python train.py --num_hidden_layers=18 --hidden_size=96 --num_attention_heads=6 --num_key_value_heads=6 --head_dim=32 --intermediate_size=384 --vocab_size=4096 --hidden_act="squared_relu" --norm="rmsnorm" --norm_place="pre" --norm_eps=1e-06 --positions="rope" --rope_theta=1020.0 --rope_fraction=0.25 --qk_norm=true --attn_scale=0.177 --bias="none" --tie_word_embeddings=false --parallel_block=false --extras=["gated attention", "exclusive self-attention", "value residuals", "a smear gate", "weighted sums over earlier layers"] --init="orth" --init_std_qkv=0.0561 --init_std_o=0.0696 --init_std_up=0.0802 --init_std_down=0.0802 --optimizer="adam_hyperball" --learning_rate=0.00514 --beta1=0.9 --weight_decay=0.0 --lr_head=0.00609 --max_grad_norm=2.0 --warmup_steps=321 --schedule="wsd" --decay_fraction=1.0 --decay_shape="linear" --final_lr_fraction=0.1 --batch_tokens=16384 --max_seq_len=1024 --doc_mask=true --train_tokens=161600000 --max_steps=9864 --dataset="wikipedia_en"
Each number is 500 + 50 x the weight over its row's rms, rounded and kept within 0 to 999. Layers, rows and columns count from 0. Numbers have three digits each. The size before them is the row's rms in percent of the matrix's.

# down: layer 12 MLP down (transposed), 384x96, rms 0.0802, rows 355-383, columns 48-95
# up: layer 12 MLP up, 384x96, rms 0.0802, rows 356-383, columns 48-95
down355 101:493479424514530538478487454595494541463551397487496412541546538427487494472487450493464502570534505539434531569501521556454483532522487508449462
up356 095:531494398447523527574529500475520498607471521493512440495498476467608494491610538452387600506499511476601543458630540525448504398523534467555584
down356 096:435556510531545490412400481527528447587540578529530581461488459472449465431438492471492396551517531536490428449498487376562441561525512575479488
up357 090:501415468477576450519490447385513439544458569465567548441468421521540514517445433511424556542458519577532534463526487507501454485468409433446409
down357 092:575404503546446520480493467637506504435528505531530465386467522509400494525522529500535482490452552426445479455449514525503553549529549598361376
up358 093:570453473502478544487463545561571485569463477488372492572483514581482438554625549431483471505528510464510455448499579517457529508553398465559547
down358 095:546464428525480513560547503503525482435444407483453517525528516496605559502504467434464531542550524507484405513465534591502534521449448517463513
up359 105:499502540560504533442465501498595527524479444413468360459502489449513495434502515553471491483560548544454542554457471431527475476569522530436521
down359 098:539479482495497519512548457452530506444489498499589545554470577456436479530453415527513438479422469543391474498525621499556476439431556503524406
up360 093:525489555424504545553505514550437467482473561486528517518435506474456401506541526392539427445578406561532400426485497551484443514407531475480433
down360 091:577517523452490557519471578555545587497492554557578519469469514461544503508503495425573476437495468439480461469456442488496429598503488527433427
up361 099:513486520442524455503488547488460453431526467489515403437490463450426477580522454468453406504557417532442438492565482497505519496534551511463524
down361 101:390422563581467499479508501446467567491534518530456460478490459450508459524505505632411441567513446524505548505541519510491526442475522478528372
up362 116:547459536423514546558452424457497526509495458532516487499560528404448518426523449532493520524652476515581463490411536556578488476549433396540511
down362 115:550529512552436422534426464500465589532575499497518480475519519501482467554521590470525476543465483514601535451540526513562471489545485513525462
up363 092:440445543431554452582475494424475512482527517510455445423608492522518531483497475608463478486603457529420461478571519481478520484430389509442532
down363 090:426518561520478536500483527536488514445419480586543516580497533447434454449466518449499589460459587571442515532462505572531490530478492513397480
up364 108:444515549440546438578502614576439471512519489534459452497447487541458533471483466527511468455529516491524409439492573470489555471522567421455473
down364 110:572430593553446442406577514460555404478531539469512456442460408409492525531498512476518463486564506473476517455469552516518391469500477523541583
up365 092:428487520500464471467538588452515538631584478510500390511527395527437472561418521617492505462435469555599451506448524470511532441535508407497564
down365 094:421579413435540574570532531462521491538467566436478457469451504447449512416458499480472434383622496446419523532557554435468550461529527514511564
up366 103:501484386473546539505499463458530561617495493493464452491572576484530525456559493560522428522500571486581497511439469451512586418508459415574463
down366 104:552539587503463450515486470520537500434444516453456475494496619532511534434451480542461540454543368512496470467470527482610483505542506401524394
up367 084:582484429422541468358439521442500597557502559524460461500500497463459551484574553492419547558456503487449423486486500535507478531519461488430499
down367 086:564538554482575504465511576498494534478509440538485401548514471502564439594510444531460549500469518426421511528488492482503485687450464475437510
up368 092:516468489529468441541434559565496504428408498476423502531508498497477470566496465470487487526440505551511558479559410497454571505448490381455574
down368 094:454456475422431509510572490451557466524602395481439454419551489531551564506457494551459502487552565533551573522540459591491581456549444522457528
up369 088:593500589515471482424564570536487525526518466481470429321454490480501439590506451467569529417490619493503474512593474495486510440483510478483569
down369 094:499403466505519526483416426593537532413511597575547530413525520556548512518440466549458441451639543507467492470545474503462562458610524579548522
up370 098:553499446529521530550474545452539501486476497497420435470523554555470532623509584489530547493552523484465477464433581525565550425475459455476490
down370 097:443497562545459549478470449466529451465432555463513474406481539554589448502489449454543487484459437535505557462464516505578514438457392522512576
up371 098:489411454511551484515481556494507552583486415466477491481492467446489507511463513509518418523600592525430543435386538468485499554485476467563591
down371 090:463517451527503583462527529483515457436521455519439453516490470503447430463492614519469447504506497496457630510473510449493584611535507477505498
up372 102:454490524493550466611533603566585470558533434532412528546470543509512528525496488473437498441534562459485500362534463539478413473495398581479501
down372 105:532544483475380430585565512479450521429449493519462529523539531479519525517477519574461446455463481570587470418487473435568484403562469517475508
up373 096:358483597544486484466461446421533498613630439467447504408520461479459506508540546501489453440466510469529503402522561500525498498511444543535426
down373 097:461432446431509535543442474524448434550481478478511520421492467520410574543555547423491589494446505523576527596506482494533452449484523497453545
up374 105:495407532485438469469466529465487465541424628496559509476534458494462536470499557628487553611546481491591476479522459529527520414582535471548615
down374 106:494528498485494613356453497453449427486528471491530614453480450467512481519454470506515422561502538365475539479474508494474415480524473433542526
up375 093:527553546517466512479437509505529505449541441453494446507523487433554393483456634524554514467521471502560416445497509560455479503587605566501548
down375 094:468495456433421442521487489492475502507524519573446512515525482548543487546531485420475502512496584525489555443462564514608482497464538481485445
up376 105:443476421480488476452501510435486589472466503505497436538506447468502496483427526504541553540467485586526479519477415512431527417580582480560604
down376 104:494428467486519581432496464498414488531467428536499539459449408433425482458522444492454530533522536436560503524453443486577428463452440543594544
up377 099:459369595516582504425438515419479480555523523447401426455511588507535476508439551530549546535472563480398538492426460601405554487502486476444581
down377 100:492514438542486460495548436483520491532473444388531513491520483520528389490486554497413476526426479465593448509447491557541480544498342524558534
up378 093:436371500569535480475508633514452536491588468463545449527539527598565490519580549522543482496514557469446534523558445550489483521450517483436583
down378 096:501503516579501370605409443473527499486524494405547505589461561570471497499601517592517480512456470504501586542500442468527482519480364522533549
up379 113:532443464378543518496382525485540604509545420569539485451443501545568444454546513587491504466471545472490519501503487539469530525460527366459613
down379 101:516524539506551500538472489459523545510536548532519534414395500538531517517479520522535538520480538455492585467376467548415425673476502498559478
up380 093:537505493466531585481522490459535518471507469517520500448480449466502405557492465504567413461493506522411579429440553547547521480510486511464529
down380 096:560462570546474538526573600539313557488474480558492488539469514574564490502416536544456554588483543520512578449496546464484544509594593586529513
up381 089:470492542550440483478470426559386556541491482492528450498463593424488521487473521486581469477418455427552549490450442543427516548559500498502529
down381 089:414539579438572470468527468459502476606502441424510575529443461592471537554508487474555464469579475537494405460554467553492584622475451482455470
up382 092:485430534465540525434540468456530574545490447491494502451473574357535493476481533543437499454492578585509458503501612557474520492477498400456473
down382 094:439564497478505410549548408473438507519555514432550523514517472569499575534528478391461537607486563530442542601458483438510576582510565576455449
up383 099:482490407477547477431451444518556509577509357513506497458410528534509524455500534574550572517480570465382455509519512530467464448526494512445558
down383 101:490482544493399489527580504573390508489469517457434485533416497466466497453524475522442491460504542487544464387462488440509493466481524478644446